Weights of a small GPT-style language model, trained from scratch on English Wikipedia: 5.27M parameters, RMSNorm before each block.
Each number is 128 + 24 x the weight over its row's rms, rounded and kept within 0 to 255. Layers, rows and columns count from 0. Numbers have three digits each. The size before them is the row's rms in percent of the matrix's.

# layer 5 attention query, 96x96, rms 0.137, rows 0-95, columns 0-95
081:110098177129162112133122097135128113104131109140136137148128150100101119141154127072137130149152145106086091138112133083115167122103166130169116154128140139102161110109100099172108150147115084129141092161125118140139115099131094171109136137157129142210130120134116106100127110131119124101
087:121088167143103134158115123146111124169135141135154127092176139105148120132149104088113156112171111133108106124110106141123132111136155143146131170139134142088170132119094110125160131132117070100160119148120117130103100104125132185107135135172098140193153131149092094099113144101127123126
084:137166083128143156092157137158151141124142177137137116121129108170133137128101150179125113159119116147154108079137106132147148171162130108113159115099155127150099164128139122104121121129139185147130147132119135104115138175118139105159137089148093132100180132101166139129131163150131169130
084:122126140104133139131109118162127121086100147138124138148119180134141100126125148179092113147076106107140117133113106160145133144135130129152091125120185122152101146095139128112174111128160168151153147121100124126100138109115129118140145089187151115160123152113192103112097165149102141106
075:093138100131104120101113153141149141085118088117122131188092135122100113105150155116094128107077097129147140105162097157135102126157105118094118135124173132122107138137133113134183123136159163162109145091111113130131169126116110095143134116172152141111118171076156121147114145113119140114
092:115175108130172135148146107133121145121130134129113165172139102143151190118184119118111125147161073121098120100122094103130132082147114110112157109118126112161129106130123100120089168141114114132102133115144116090128152135114128151146164106121105148120114121147057160122115093126168141136
091:077094154130118131096104106098111120105127122096145153115151131101093136114106122102108150137129124120122137108167089156107069125163100121131111142118109137136118139148127125139120141138128119090135153093100117141134101152148161188159132116141119143127190117120164066168084140107141116093
092:120067143126058119135093116101113180097141107135151155158129134133118145147129138109137139112136150114157144160133142171115152085122137089102116154137114105100178088122143099074127160120130083115125136156137130116130087106137130155104129146157085151124107107128134119118104142104121149157
084:138104137135109093104111131147117097130131065150092105104084143126147147167113169121165090078127167086116133147163137119109121117131095108163173136153127140152096131126126156120114133107104098098138134139176122119152126095141131071117124116104146129122131103149090122120153136082108123149
100:142140094118101117157126117100077162162083093165115137120081100139108156124079113094146106113143121140154121169148126157129097083108111148140164133113135161129103129125135166109112097133136150134116160135124164150127118135127076111089091153100125104136100104119084097124112132113153122112
096:148120141165137134134124104133159095115147160100159119124139120120098096160156147116042111090106176136111107075148138146106106149128132132119145118093162153144138102098133108149162094161144134117094090145104121112143129154106147138103099120119178135118105137098172131127106137145116108137
102:136120124110135162148122115165152140075117163070073121113153096158147113116139100156118180145131095154110113125143141146143109110102163121108088078165152083162159144131125111099098150122171121122148148110105132103141142136138132127157119112182115114119133090143141138129130131135138161139
090:108157131118114135124122140100165119068133093124112168145141138152135144104160188144119116111096096121149154149132081153112135139141100121099100126060137131177106131140148133119115113115117163128079157084111145123107170158105138103148109112110156125106104145082117122128117140127160126119
083:101164151116142132097133126107134099079136098125131157172115122144143128117153190134105118146068108109126161145129080139158170146126181124156110091131152113167138138111140103132148119144110159151115147141112127110117168139093125137137108084147151104159126166097118114079134120129116137119
088:140126133157111133121147127132115154187162174142144103077156104154150153143127090110157132120164152168130110111130141090133130153131124141113191174117092115111150140165107144123116113144140092098110131145125127135161108128127134165109151148099065133095164098160106131144137133118147114147
069:126174087147131116105129104096143159130158108135129121103099117148131134137160126128120099137118108157133131110127099143162149156118104113081157134094146134151068168177117153103112098150164156148089110104131115120135138165153113062145143115103097107112120097124150173102112144126148146132
085:118141116138117115142160143136114156159165117128112128126120120142150161123104114134131141101172111147097121098126154087075109082147120114117128149155063140117141104147093131115051117106105111105126129135153117150122125124112103115125146164080129137072121099146078138136136078121135153140
105:141129146161163117138149137110111115169156124120135127105137122139118109108145091151121150148165142109098120115111155074088148104084129147114145146156090128111186085133122131125074157125101117102133104185092094099132134145146137122139133157102094131131112113145085142122172118113148117166
098:130126100131157143126131132163133157068103140102084186138137177111159091089132126147094138133118146130133103149118122151128120160140119107087112118128171135161107171133106141155158106117165154140136160114149149139136119153108096124151110139149124073088127146098163144136137156109123167114
098:108111124143126150133142160154094150122115141180098137131141114117149128148133165150117163138150109104112089145084127126172134112124141150145090088080139112123146149148115083108113116154137171166116147152143143144153139090103084102101125124128148139107153185113165133131110108142124187140
096:082088104130133132115127116140137127112165148089110154087108159109084126096139125099116149100150160149113134115118068145148103108086122143091086175136124141109172122123126117118136139144109121123104118138136130115124068104128080125137107139146110171096077121124093134133162148149145151128
100:064114134149149118105119134106124101111124128131129097148153146108128128110177110128089149129154100113120126123119143096142165146158120154161143105139156147163125136072102123138152133163140131145123099158115082116145149125063089105164126142188147108141119157119119131163152095089114122124
093:143130150136132128146148166146108147118097118124128121105143113129161158127167096110075115135106139111104117149074080159156145090152105130125119144153133159113152133126114153060126128088136108119126138113169147114120131137126135156086123121162122181106088099168154105166138155107153129146
106:148136115111110151144152107164127098144106168148123124154112121163113143140107155144128075111071166104134159149106119148170121076133109117146122121135166132129159128123127149109090148079125124124120156122100167141089147122160139065141103129120141089144091094138108117156129098158113132135
093:139131136131147135109153110140098174117091157124132126073120143176170152131142076101153127166117134138157100134146149129098114140143173130115171096143120091138138133166120132106122122108139134105152151123151164119154100112149129090112110135130147125094138102107088128094194143100150159139
099:127157159119134120132125111115175118150175114068170113152122098095131116144101161109112186170132157119121150138148100120106108111101129143124094132132105134142146132145114160164152127117091055145102096169121083092102116136148138124121142113173118116096130151119133150125150130119143117138
098:113133117139112122108126110132150135105112152109107117151138133085161153157111117127114073072127152132146183149108094174125120134109099128114117113113114133128100145122113144111133137092093138143087156106146143160056159146111130111096122071154140134136147129165129121128087083157105145123
108:161132123163108139125100148146118159118087099151162146129135160117108078126114116109133156113142145119164142086173100151094102157072138166123127136144153135106109138075143125180131109166153133162121167161121142135093132156136127162109105093114133138114121122134134128161097128124119138080
097:188169112157143098108123125106097128086151100114119111149140144112124160130150108110136111151149117145093175135152146101111153135135103124141144108139101118157126116114130133127119146110164093146167171132130104094092148109138202089138123080142138129078126124100181130127141146135136116124
098:156137106105103100099152140119121141070155152137119161136109129143150169129119115156146112074153117118116142106126138137134053084137140124137104113133080085128136078128115095120130158099081115100117170108138144131128131123111132130168119113137114158113127096133167122130082123148169130143
109:180165096118146101127071182119151129070111145144127102161113138130155156125117098109130161108120081153100123115184122113126108106121160117105100107141125074110123099124149093125136132143098166137093159126129140091138117125112126152115108093106146154132123119142123145093098136127144146111
107:153118149171113122080087198096147121123194110122095168090129135138148149113137131126171122168148165110088120135147121134111118140094109131128126107113121159131135114154100110137132081146121142094103134116136159114120145140102074116192130107131099108122119137116120098116128136119141142130
094:149149172101111139166121137108121131114095130113162110128124132111106120126115152134130115136065122128109122153105135094098138092125141142151090120147163097162151106095087131174101138103154091150137139142169160155110133069137133167125137146167135104185155108105131108116127105116098108132
093:188109152093111121124122118137114114115114155119185103143158097136107121154124130123153162121135156134118161139166141132120135090123096139113107139156094118123152077170118111134104166085154097137122148141133166162142135088091180183120149123139157119132137142126105124113113135125116091164
099:154126155107092139134116126136136146131116110128176117119137072152132151145146107138140180132114168130122138142177145128119107093108123135123120118139077084149161070149144107108083143129146085107109135150104182165144152109103136149128136137094161143102125133112089129149127164123129105164
106:154120165103136130139144127121137092142150121139143132096115179149106148110081138122134163104112154138127133125116169147086134088132131092098108111139128049095161099146118087141089152143110101106119147113106133109118148098108110144106158135137161151153079132151116094115139128139139081137
107:116107152157144157147142136143123128154126144121130163133146158091087072138143164182106113144165118115125093144131137144140130169177072128148140156139144141112096129091129103131179154133154185145176129122144067107126112151140119149140142143124106102153124129133145126139124135124154114104
145:151148150131124145143150122119136116154173140146128123100114084163119177115126098155130138155126176134117133105121179095110144128110147116123086131159103082133170098155133117130081156124128084080105100117127136106154146124128144097129127172122134159122119102162086124117159122111170124166
128:119117138125121135132126134139131143136130148132130143152112114087126105125132143108097092105102127138142113159131079128131082185186127131136099112107192159155095167126141124128166099133135157134160111126132147119139114168160136154164111116116104098125154131117201138167113139133104178104
113:158144133138144111113121122125113124173174125135119108162146113174115169130139158090131126139145120114099132110097122138142158155122131115145153170129163126170111135153131099115119125124162106110116085094147080098140119098138133144168150106096125125148136141117157148078153107184131060140
096:150139122106129147136129140131122137110116168122144121182151136121101107187137120137149105134127176122137143120164125133154123083129107132163149166146192103136091139125092138111119110177142097114115111109137079115111123137143146144130089168131121125149136155105085069094171137112125145142
103:112088124116091136110124115143171139116125119140075088154145137134114139141126167133094090118112124114147103137172085150160096103137138137131160182114141134165135169100155155146153097150148159123120126129128100147120117152193113122140172163118157091142153106122131146144122147144101141104
108:122109146127130097126139162104110107135147087150133166136151145144154175141195187144136109142144136137141125138159095145114103103125114139116136129101087152152100093125136115088130125159134134141134106120091125119150137093070117132107140104153157156065104090103109114123174121128114121119
109:145126168111109115097135148128131131095165166149146116127107152121150152092110121166142125116124126177145158127181150094119129125106119103150146132178112168119103138128125121105102128113119173158127132142148118145132146139109155095176163080156117105108152137155103145126178106149128170081
103:098144095131150146128123142086187130098138150127110125076101188097108150111128156148122126093082089126129109116095134133117162085122139136115148119107169109136149141098070134151102120157122158130126113089152131090097123091134134107137135136145119141139130145135126097115152095113160118089
100:130139142121119142139115126141147100102113123141142123080109168108089135118102145115100145128070117153124101122118144183111167084112147115151079100144154077130163103091118096156101102151128125112129141118133166106099141084118097121113123129153157137164115133132116065114117130101137132098
103:134116149110131152138093147137135124137089138110090134091069184121134106142078126110108118124101141140112114114089152126085147081125164131137113133164161064119164103113088126147114119127134119121096143128166136122103135092122108159089108161145102149173121115125131091120131128114137138099
102:104121104104141096128096106144125113092142133117114146145133162119144093110111125095140121104108115134134112131103090161156115124113138117136141113128178168110086189094130148141186110132132160165160117110122159153113111120150123144101118099193146141124120140130154078127135149175099153105
098:174167104161093151105138130121095110150153125134136084132132107146163173121134143182122122108152115130143145124147172110100148113138136104101181109140101100144136100123153104115072154128115093131117141122111095102140164145113159120149158111123135150107130134147102158138143074098153157145
103:126086178121154102139102144143116085124158108121110131094119140142083094120109133125144176140111180127128117138137166105130114102105147121130091131107129106101132093160126137175179130115128116107146138123135152133118097080127137127104137149160127129160122155123083070130141132141138071092
082:137175117139158113094130178136118111119127073100130106140110108179163138139163139103138168130117123154126125135097133107140114136124150114052149100109138096144171154179145141133170156153089155132115124114157128113128178114141143148158123111104114129123101137128105165122143142139156113137
111:108122162144158086102086104111122113097126082132153123121129086117074106115167146151132157132105107119131144134134142127175116108146092117092139142144114143144145078126152129130154115155106184130133108129122087103119140127124119119184136124097128114144071101084132154148093107132128116100
105:113127131148105173109161143132137171140138114138120144125116122091167131135141132129130147151205153138136158129175136150136144163146088121107152104085125117137127122104176114120153133134120142135132168104164117124132134176142152153165128165115112193090156164104124163149136127141114156120
109:135166096144139126138164122193134144114065131119150120114141119117119161130131170117084087132132093137128123153118113148135113131137102106110103107096119113145077127079166118107095136108127115186162155119112111088110169135097150114092127114128103135125102108161113127113136151162116137106
113:146130108126088098121155138139105126121167132157125156117108143122135132065130131165102093074142110159104121119153107084121095149146092144083095155103116125119139132121139109148094101111127167129133153077156171134152139143104094113133118151130107130120168111135090126093121125167165149118
114:197145155140118185121117155137126117146139147116130126093095110133145117146113163178135114135132146102175121156121147116089140086073126113121150100140099097139135131156125139120083145120154142134135206115144140114102142117148104155138144111132140101092138128144134103149107171151109114126
098:082115121135147130132041113130095115138138132119085103137163118092107079134121133155152154118161149121147159126165155138112119128115128113144117086106143118139123078116181103151163129138143134141138134138086099107105149157126121106138151099131156113166109151136099127149116094125139103086
109:149127126139109131106084118103085091109100116139119120135118088116135113153163134121125126086149124106165130113139174166135198080128105091090153123136137129126101137127108150135172147127145149137115103110122136161090107139162194140132122098125176147136120142140166129129109105158134134156
101:136127080142155184161074129092122123148131132127107143130112099125130095117161096156129171141152115102142152108131131142142144110104129131136120120137116144164173147102113103102081145159144130134109097133095117110125099122112076109156130126130146120086098157166156137156156075166142146144
106:149122144137132159127147093118138125135116149154110136144106148148122151111084117114107105192117163170136149106085106148070150142126144121118067137097116137094115107147148108075152138135100110124079140116104145117157163140148132077113138152128097114097155116130113100088106146129132117141
105:154163142189155148130115140124158113124091127107134139093149148130147110117161118126120173131147093113116096106155139106101103089124149152123108100124124067134120089120134126124107080131125122104112139129137134118146124125133171132117150157117116129141165151106143180072157094116153130064
116:144100124126115168137117121148101116111114167109114126097120116123133125148139108111141125155154131170148091141136110123168118101133179099125131121127147135093092196149092115100131140130124117154126086114126132097164054114149119149125160123130103084163159118126117094127151118138120140191
109:156122118134127097173121123129107142137127124080112130095111111163105146131172152129094137124163129121142155114147156140098099083160126147155162158105120099137149118119143108133082167107150069128131150180140097131164126114115141152110129141125158118106107132162138104145187105094152098115
111:121129165141119076143098125129140126111147114133090097094134118104155079114113099137144152151152100092106144125134157128175147109149107135099136120129109144145124097095163147163113117071177132173121115160108107117172125143117193114145128103164144151126113155147111134118128146088119122142
067:096114107121155150172149121119122153115126099133139139096105124142150117144148143132142134133110132099106130166116153151110118128142133171161114102155155142114143141141106122103153120172117068098182127103118130158102116153143078125139107175118105081130149161102113136113199118152098146150
084:134156119118117123138104116153138133142127100074144133138187151140124059085143131117121143110109101128129132140157100160115153137118140114099130133122126146087116117094122128149113133111149150135123190157080145154116160132080107148103140143125105121120164077170135103146167114107141163099
098:138129122124123147179153167086153150138126134098168143127115143087109071123159143120108158086147111139130149135136107118106144139164125165147120115133104125099168133110104064063079168124120144137142135131101156152131149131099117177117139116118091125109143116145148119125154124132095135138
111:138124125128117157127099103152116135136138105131057120154102154134179160136100110146144123139122120117121138134137095143142139108077116088117161157127175127155110105153142158151171118151163154124131127125111105116102128109119147122124126134191181111155095119146098069139113102118164125105
076:111136159143134128107135106104127092109117101137087180128135087155152108142120133143159098151113120150100127137129122114162139121116135126108140130141124130194098136157137137159189130156150120135205125109127098131165095097169146086156144149151141137150164133115097126100139158098133125118
089:121106119127151097142159178162137083131152168127159128157148125160119144123143113136117123119105118162106156103119151139090138145102171178153123148136102114107160159110126087130067128122103124108129119141135110113109166167104088130158107136089119160108120161126148176119142096132105145151
094:154121133119153106161122148121156119104168111073118110149090120170144150138156107122152135141138150152120119146146139098106116098140133112107130137144096124128132127152126084142135169129068083084165102122129100116156101103109162113128162150128099158138119096139089114089126111082137086148
105:111140087150136113093086157149109114115119105132104100148138109136130132067164122135140133062119083094135119114160146101134113145125120155095111128110099134157125106109183123145134110133134136110127140133129158127136148180123124154141148159079151137107070136156093150139088152119152142110
110:095120100124099105117155070115128134149174109110133160155167108132137161154124155106122131150089151087140113123080126113130140092106124133108144153108157196136140112149141179116140132140147101123140132104126099162101157103146143100113120178134128135136132097161129151097162091111126131107
111:121107177096128150136136100139103144121144140143115109108112146110123102144082142135117148100144114147144131162130133129096108136139084125116098116123134099144139209137100117135077157129108164145104169118148160136148123126100129183121127090145157110118173107129131145194141102126118158153
103:086145102128115116128154131099112111189154139135101105140101151149140127148064121083149120155147163116113108124104137085118125135151169124160130138167113140096158114137133120120104128133109079115121109141166095168156085138155127112120105120100110135077141111118179149142149150113145132148
097:168174059152123112128099110165134136105125130117143132138163172117122135171120136122115110147145121116133160118120102153118106164147081117146131151136166136131119159107146117107101122144148118158149163139141099139118153172102125117125098111114116117096115156089165166150121131158162101067
077:113062166127106112123084095138102108156133109193118091096115095131134110152090133138130149103161126096173128127125133117137141122117153118153156132157150138122149114135131116108137105144126160126094143169128107126161101158139168108097102130170146084145137152086133150164124117144150129156
088:106148123105139124122162112089136099153141158115166115124146136174123146128166120124115127140119183092140145152102161140112128130155135170133116139140123133146141158142116121095085116131132056068152102158104119163126107129111135108126143114076097157132113125117132109103162124120116069159
093:061130158099124089122155153069121136093175122169144108091153097146119127109130119123107127108069120090090110114107145143131128091142145124157115109152107122111144152115120127091091106114097108100146107134147153104117107132151117109108147085127092149123103134125099148097151144132114135157
088:125128102153152154152136126172128123148086119137154156155155097103110095110176127134129125150136126156103157135155106094079128159163096153124145116092118136116114160117105081148142162118133158126121161098081125135133169121125106113125109153139086098114163098166160119138085109146153140127
089:146185105120126162080120097130108130166115160106151118136124119134156139127142123125135100168102106143113124107153129122167119122108118089107152147125163138151112098139162172171158150136187102138176126102125101155122103124139189130114157137136152097102117103149161153137161118113138140116
112:095161163124153095130156119091132131110174134125132091135085132153103157118087127121140152120121146129115111133105130127088120090153129123115091128144101100110106117146138151125114139146094084099127105133103132156144122155145146078132112160107094171082135094128108137134196156095138097147
087:099122157138150118138119160134112108118092123146106178160120101109153085116134153112150176144162140136121134147119154111127116139117125119112126110101153164127122176161106166180158112144165137152123183115115125090143088139105109173140140128118139117145082143119157119157074145103124123105
105:140140147133156105141105104118127137102164079117108109102080123154129151116109130149137122117152139129132117108129148110074131063157122135121114101133088082138099092142124121105071130159103118122110140118128146122163119084137136094136117162141092165090167107134085135123159141119153102158
106:113126134129125146085159158144159133097147117129110147115146177118173152078137118158142133081118126122100125104111141137148100132139144104133129129147091164120124140128097085136104151082140127121091183141153143130140097122139134143145174162136152113119184089131131169128126168132155111173
117:133137122149122079122102119101132114138150136140122099122116115169115090153126090096121107182136123102134106102133161098123144129128122149106165098093147106144132103127125157151131135166108089098150082145106106139156117099175157093113170148105139161132067145117127136090163152152125119146
107:121127162146179097116106172149106150071147106147096143093127106117108142113155108145139112108163093129097091111128090134139136132130150149133107130129165137073115119093153156151142141146098171115127137172146113086115160176142119146119102148123106147138094124123126122175146156133158132127
100:125153116169123140112042154155102142122094113119169100148150164103129098103123156121108113093117105152142133121103099132137124122100117148139109157094132129149119133113154118140127121124164136129119133079123134094104150180150107138169109117117142112115109169112138162136078073133135151107
105:167139147151141177129116111151129110132137162121128155066135123118148166140126113114126149105166153153101143108144129127104108151150126140158119110101147081127132147152128086153088140124147156134138122117161143101156135123102128183141114134142101139136179141165141151135138090135170158059
097:142140115130122165162128072163104103110078146158108186117171115126136184124114122142109126132148148144134144123141127167145094131113129129190134142144132143145129120116112150121128123135177150167137162132155112142136144116113098130135079143129113112142131097195110100136109127154168115100
099:147128142128116129098107100107132143179153135129100106106104156156138172095097107128107116109122134098148125125111098146083155150101168108174098094118148125110142113150125141126109107150175150139108131147134137127118126114124139134123108103167089131122222148132149093139144102119152171111
108:145152098133088160177128080123123123145077097140174145151148156158151159135097149152119128131101132143130165151110117132104131110116119116129094141125078158147111150134125143119112103116158129162138138088114112167122091112136110085138103131136102135117186130157114087108100107109115087116
101:099147095116113127075156115122114150107146125123109128136183158136123152125164138119149104122096148135110136144127132162167141159096141119123135157192163142145143130096144102096186121095168105099108151134135111115077158148141102119137160102121134140137102138103186126111116139144127134091
097:121123136166165151122165127142168121138160182120110130102105120100086148161131123144171149157149120121146091141141130106112129094124135149110122065116159091140139141114131102151154157172112092111161132130162107087129151150133121136137152103147099148143139120104161143137148063115119147105
111:105126101140128102133113137119108082111083100151144146123156126181087085160138127103130112152102127141111128106099139127144154101120130106142159167127144143131139154152124143121156113124128103120162089133120099127096097101166132108101148153115143117141048154140127129098104174115103075139
112:146137104108150124133146143103139093113113130110188136114151132162127090109160130119092154146136139122090144090130137107145182124133123131065123121090123146131117116120120147112167122112094120109136105108104130144115098053154148094124168123103111102151085137115109123083111151123094101136